Each number is 500 + 25 x the weight over its row's rms, rounded and kept within 0 to 999. Layers, rows and columns count from 0. Numbers have three digits each. The size before them is the row's rms in percent of the matrix's.

# layer 5 attention key, 640x640, rms 0.0164, rows 160-185, columns 0-127
093:528498507484480489496552497480500493518488509493479510541541523494505495537504513500461520511474508483538534507484527506484501506494462486499533463509504498530498488508482492489523520519476524494480513514498516495513500461494480468519506481501457503508456511513556481485516501515540467485488485505470520524426514494485511473516502517442530498483497482498503512533534534523515510526526
096:524515542491523523514490436467490469469444470486528510526492549493484503498522483476496500485503498491519483523466503496466479479508530496489473452543466526528546528531460518460473547486520523513495465526457519456507524510512465503489515466504477457516508491493549509517513479534484507494505458526513487486461476488519507489477483523499467517506523480504505464463535582555507520500501
092:539504514470470484459506499483502494541491536488493529499526495538547485453539503459560511498524547494489499496514498507507470509515461473506508448539523534520497480466501508511489457486502500458508493482501494503474491508495522473498539514530497555478457494473476475528526493483526487494493530468520516472498494496534521509490552509493430515532479496499511521474507494469564492471493
093:507523482467517471512541471474495493484493494477504504520478466496495506516518517521535534497494523494512482497442557499525499463475494500534503488511480479489523491507552525490552465470513508504488521493448505498498504528542484538517507497501435558546476491487472457495509494480512522536491492491490468514533530535478532476494518507512492493502513492480490506489508546535470528493528
106:524509464512528507488472566528521473511507523478501488492470510507497511522529496520463493552513510476529486524532486436494506552499467484491508535503467524454496484481459481534504496449469478495448498548487482534500461470523509475514489502505510469514518474503537463448494505510509530500485537487514532526456522495481486484480491493454552578489487500505485498517502543538475444490508
097:492517514468481502498512482528480525536524500524480491483478453511500453463436508463484494461504467467498505501495517515457496452501558493522516511505537502489474482509503509486500550472515449468527485474550497499504514502471484530525509524476522495449506512494485509465525552488477473512510529505486478489525489505503443479533487502506526451464501523508499467465456509494492539509470
094:503489509493488478497532495470508500506488549550518463481468539441531506522490501479516510500498511512492516466487450503484526500494480490525545507494566545515488474550497529479520515502531502460515478537543508491500511485438519475496517494501478482449479445529474490516515489497537505543485516456477518494478472527529479517469480541496499505489498499493494534517489517521481452490496
091:490471479533512515496482512479490533451497514506494481511512509492523502497533469456516523489496487454492472502483471455463534461521468510499488541517551474510490543475478493510477507466476492483522497512486501496489525494513509482513458518442558516498508524497488520460426511506518522470502464508472547469509455488528471499470483474505556471498547493476494503513463502517507470469468
090:487473492478504512492527516506547572508482500476511504490522479490514493460510473471523502491476521498510506508502474437511492528448475520500555484516491510519532467524504489521460508477497531516507486483489519525482463467495511498493498499473540551489494509557485512495462506505501454537469490456492462467518486484520483512491491485497515486554469474507518465511472456484487530504534
092:472487515509500486494519495472477514473468505509530509496532498506484524495483466502425486496528458481499481539502487452484512493477512507481528495528487447496501477535531478424501510512515503518498494503485446471480509501568479491530496460523514525528489515496474453524425478514500529524502526474509497468523494506480495480482484505481512526505494501510517496522476497493493494484504
095:478509491553503515543478525478548507517486491511510503481503464483443532500475498481486510492478497519511503462477518496534533486516520493483517557504501488472501510466475532530499529513488550592529487502510484507494487505501479524486495471504524499521499463486496500519522506521498481475493518457506515535503509504443502447557433526492527479489489505497474474518542536534459490490476
090:482501500492494508500496527532531489506529514496461505444482472522511495487523512475521489457548495503472525519534495492544495489500553523504510497497573545493510502474478527535533471483523494521479467531475479499524496498489508518484511507529522488504511477511491472506548461500497486475484547521519506483476529515456550499521491513511524548469502491492495488462519491492475484496449
097:482518506487507509515503505523464468439560453528518473479467523517511490520520488483478491539546488526504492532475557485492502457521527479492507556492517533457499508484484476506475491479533509494482495539504496554538506519478475492535504474501496512509483515448493465454490499514491525497519508491495468527460537535480501494489495568466489509479514481513511489496521542528493508481492
099:526494565494481452479500527517518522486514505488504503462495506475463497491469472497523497546462479438494477492514478515466500480485515477490494488524519473503485547541531493482456505530493526493490490559489497503478555494523482455489499492499507511478469526507532478498531508490499494481530461469424502506533494514475492505494547469493478465493508479499476502454516470506456476523491
094:482476535509497522498458519479466472520488495465504485508514531472487487505462518513552488478483488499448515478544527513510514495494501508509449461503493492553497504477513484463525492504494487502485510523494509537475494512532558480448495535442449504496493530523484496500480471505454527518488497521480499546510454516498528468484528452504499556509489426516502499491483471493462505511526
099:506487490487540482484561529549536523485523507478467446528492482515518489461510479497554489496469521470482506477506437508486512521460470501502477519503529515462523468493510482483467524487524515479481511498522492491467508488472498473450510476536511482497491492518509492550482495515487502493560486473461514523465486485485445514536520496496491457531528523473490523460518544498535529493489
088:499484499543498499519505563479475487504469513478521472508427551490456508504528528490515522487475486502536500485489517446495528497511511457537518517499539546454504544459459488517503472530486482480517502485507501549479495496483495504493501537492440473468502487478477489489546520525492522535482503459505511465486434479485462507504490498478479475506512511493527491518526508509543505548466
092:522492488469486490471563485468491451496500500498489464516513502504520502492497480475513485486456538508449493497529476532486456490475485499499463478497529496495501502497479513492476475539524501532493505499491461460539525539558496512531505556534457511470519497560482492486503500524510485519490545500510509473523542534499522500485510473493499542473542516530486485503488487468457521502499
100:500471469503501540475453535483461497523487497490554477497523482519512490511518487526510517476495531505493517445482509530503500535513484490518520503504485498488524488535504500517496512464507481491521495473535537498518513476529494512483468531548517503501522539506495453499498499499488488471497507483517509470491475494515498498476506544543508494492508551498524501499508470498500476507444
096:492486538488471529510487457537488478557502517491489521515483453530453513528506524528495482453497497497506545457526567469518485527490482532509451474500547490514494500475485492537529475492542510502539462511486478529490461501490497506557516540548451457515509507509526480482566483506528508515500495515524454495514521508497466488521486500514464528493474524546471502524544508478517511479496
095:529521461480472477506529470530525497542491493519535486483515457474527503511516520533436486461484441509468470534540531500486507500441498492503513549476473523466505538479492478490506446544474502534499523462469468496503496553511498491497497533489463497538507508506479507514518510544462501528475503486451484491495514503497497476495508500495513537481474466487519447484453495507477449477500
100:459512471506486519476531504523489529445516538512484481496484468474502499480467485497489522514475499455501491511496473488472503482546517545476531509477537462526491468563467508473481524520480526539485494525548472506507549484473470492463441460488520495408517530525484500530482519544498518474480494451494567502478470516506473495463509507492490474537499502499490524523479456468508472546470
093:491481503518485482503503475485507489451514494455537513461505516453450476488477500570472480527483526488501486531486531492445542461529482528493520534493472487522517492571526491493513537512492524491486503541514462475459483473484491447498473477535511492487534493488521515459496482510513498491502489469512514497548474524504501521516488533468527494472521521514494492533479551553475523517536
090:554496493551482481511526476497520450512509517487532477488481525560515490475544514529477486522502499500480503503446522486526522513497484519513482501484445505491479519490464518487518457495499449498486500512494498487521477533423490500483520492490491488493500483529530513525457512491494478520484475511504523502499502495490491528474509533470501485488479545487563496534540502487467550482524
095:531488544484471491482533486486518485525509505480476471511515486540498480501518481468469524485520479514501533500514520545485504482511502475500524511525552537471497501532509482483503508518521574503509499491530504504539521477468516478507499536514477515481497519488503494495506575532498513519498519492534465502501496511488475492481479478479488527475467536520508470486469479531500518479502
092:507484507491513535469503496486521535451493472467514511560521531520532518475485521498540521483576450475520493459489475544510509488574526468494491453479466482487499509500476496529489549472525497482524484469479502497513473518549488488541461503445460503499470559508509536500558494476500480497514502481552501481465491485549493505458514489486509468503502492472510534459485481491517512483478
# layer 5 attention query, 640x640, rms 0.0171, rows 161-185, columns 0-127
090:481459503493502529517487489504536539487509489500548496500546500482489506504496524465509525505491493478526478449501499545488477530515540477498501513521492518482475498543498516527474523506493506485477486536506498454544480489480487502467502517512488539470517483536500477494483516486523491521510547489514476482508484515468494475514483534524524533487518483472534516506495497501476496439506
094:508516514541513488465479480515495503532488522497470489472497516500498549464513527501502522492480496539536506472486504474481500498467498481510504481500476493499438450502521549490501525523508530502502523551469452497481496519528500521459517476461501476513503528498507500495473505514481468510513482505471529517503485507458504522491514500533498493503505536494505479532456490551486497543496
098:518455528491533493499450503483502481538503489494433487507516491468481519444473543494475502522480491521521579517520514471480498520511487465534540510506496536488503516484431467509491489523528507500534500493496461540461469523460498493511508532467552526491486495494515520517508517508484446504515494502505517502459491492519478488442503524497473503451497521495495486505461508475507493459483
090:489497456476525500474526507429518504459499461562465501533562520495479523485461496503436488498504513487498482508469502501516479469462523514502523516512538468510488508517479475478489507487485490464504542510473525519516529503507459486513521493521447514481497496512485557560493500439501500500484527546477469525480487531516576464543482482495468501466460499478499448464475509500479479498518
093:512530507493520497517512444442549523521511509489538446496514520535466530517521451493504487512542473524513559516525490451511543543508491489516471441475487527513516488486495488500521528457512516502533513536516473509507510472476500491549489500512514528506499484480486491525477491532515512465526509526516473479468523465496492512492488510527527521486513518511488538538498497449462494484515
098:492496462477505492489481508501490478493541503492470483507476503493511479486530494525501491519523517518498496479485485488497522498461526506515456490535507474506510450490544489459503515480521496468511495471480524482529481492525492534502481502517495484548493523450497501479466505534483507514502464503518490496496512484519501519504526459460509491505514530474507505504548505450527528492485
092:512486530484493493509473509516535444479462511451546477481507491521531529519475545516485517512489477515462526461475516477527543489481519534477508479573529482467497491500494544424542433517506484502457530478483482478517514496516528492502566514529508540536471503485471531506506533547492485557533499547512464510522545461500557491519488473519464504468480523521465467496526464490508481523498
098:514503529491452491483486501491504516512488511523541515547485456507538533481469516470518544457506509496497488451487511521490504496480504487469499489476529476505477518489509552481526531462511474505510549462506537468559525483510521509476504526516473483508476501466503532493533527494540477504528524523546494499534503528525504489512503480504479473492550530487499495493522495535589498497488
094:523484475462522507550524556484546507511584494509458529488508445509514496470518500505472503497484495514489501544537547514521460496523467498508496515498502519503546534497448478516499476499538562500511541499514527551487453537501509523509564481470535499521491477508471511497557510497512482530518434536505473511519488540482519485476504492550494487470504520493532477481499520469532482467502
089:517526528481479464483476504488503465501472496493505497508481460465508427470469509513458525478495498541513540519547504494507491522514529506466489489514492514506529514463522487511486515495545516473474529462482494457494530447491467492507486543508503533476507463519490501456493527501468540460454471522504466500528542483527487477433520497543484497421494457504522487510506498531510551518477
091:500534508555453508517535467453473497536454491493547514522505493494521506529479477504511516488523512528511500542497485490486487463474522502486512490481460504526510507489507464526470497542472499474532518454493474467494492501499475490532531506502529497534526520477532502471523450451522472485483520492516474485538470450516471485500502463512479483494466527498475482474526470525531509539513
090:498460485523532509498494499473498523511508466520490499516487508528458510465489540475473489513508466461555540508496542521501450512483495496452483465528489525524509518522476462505505496485458498512480476532489478527444455486442417480509527535519475490492505505480531509504481446475525480521496507517458487507502486524506516522496463467524506504479469529518512473460510488489515503512501
092:524472496495455475466491496541496544510468477494506492490494531517519509474486497480514518487517495518493519477494488553489486462562490530481554488464529465489517489504543490525470547454531474518501499464523496468513492463532506507555504531502505499493531508516495484501487492525475501483508484518542499480480547496466473549494472496452556491492486567504576530492502507524533505482509
099:501507489495495531497539508543516508457551505513472501490515509504480478518455484547527535480471511517493459465500515496488453502518474526498497471479509525461517464503516449505500466482489500508523466507503512513535519532561524528533514496520476472534439533475497535451481513524511476493541492497500504470480533460460499519545445495502459474539518508481533525524521517454483513491519
100:520491503486491511498477490484484468464454507506453532487515515480503500471477559495515502511504476530451487447485451512536513474465514491480490510489483490501448499487546529469462484507450455517492477477496499466534527468501523514508521554520493535490480496480527517471531508483483493503482493520499519522496560474487498532491517473559501503488529522507515504515515487518493467556480
103:448514533532494494485503491496495490491533517536473512546507470514521469480555483516501480491484512486457502520530545534530458487480499518454477470480504483480495497514536503537480520509502519459461502497497503488484464550470511503504450507479493516528505502515492532499474572480499504487453466534462528506515506499502553459485467505491466490545503458490491448487486513457470512496477
085:474479473526484517478497494522509522543459479486496529466463502516522496482509501506445489461546508500512499486493472512521511455556547518498467519471453534517506492501525509498528520473491527523507465496530504478542506484438517538494521519481474480481501524452520518498516499480475472469494460495543508488464478486447465543485489527504518507458485528493516490481494520501524523539534
088:451493511478541489516520531486502493537525491499526503444504494503466531506482538477484480496448503499466542494475545489488513546487529467495452477568490534516497458525542488503513475514511542479496528497491483484512484512521507504473484486524507501560485501546540524482542520466483480507514522509488515542541508550501518502487512512515484529475518483484460531501512521484528489494514
090:499537497541534501493477499457506522514487509543464515503485484484493482460498498483528509494515510531502489506518512499511506489492498520485470527476495548494459505475536497535513521482484573484465528507503467497478470467495508512498479512492442499519463453480495502482484524475540434489525483509489489577534487461476475509495515524468509451531531508471483529518502490497505502534520
089:492503540515535510451553497522485510482455549536495481480520483495534495495523544503462503519504531527541492585487493484492480500542510525528518516469497481509483538482475514562523575479509503542537492485471473530486498499529489506479532460507503497522514484505536469495460519491476522464488494475494500480478482503501497486515471507467496495492495480488547473487508519493514486534506
094:530500488515508499530472518518509509492511480474515499484496497473537491505473477487557467518488532518536518519509530457512497502500461443469482528533487492503532526529505448484517514485502467498501512465501528482514473486483488461535466496529532488465521488508525531496506493529488589473518499482493435504494542470483506511477505523474493494487485501532497533506523486450493524556528
104:494472482491487510444502531525491479474493452510507471472500488504522540518459512510507497477519476480490535517479502507538524472494504475519508498521518454491507527515485485482498482480510439480476481479531454495515503472502480518519484493491492504476495455471508504495498486496507544488466445514528480523473544489528476522467471480496490507450470499506518522515555480492488490517504
097:472506445506525524521498534515511509427510563497478511548488464434549482488535465508502471489515497489436505523501542499505555502494489470535489530486516539489500496515464533522482484508497496517496481502524553506504521512505515496498485491421473473475484431507501462491502506506504489513480468492494528475526481491490517493521516503546483487500470495491489485487498526525527518505487
113:449506490516522527495507547486470483503499533530494505478489516471517483473503520499517504548515531506472476540525462501520534497498507505487534520496524469554549472513514471513497516501469450495502503476548494470483566495518476491473492484503552524485456491493459458476468505503479466476448529470518486488465489531460504501486503517433503500473488489490530514503538532487467496508502
098:555479503546482492534525495520453499528461493478539522465480494505481517443499457476498530519501495511508465521516528518470518468534480531480515482484519484469514509491487564468507508525476517510499525519524496505477545473495487513471489518495555503463537499476464530489500486493532485494499495533488544501528515515497520451485522500467533501460492449516488442510519493487511498494494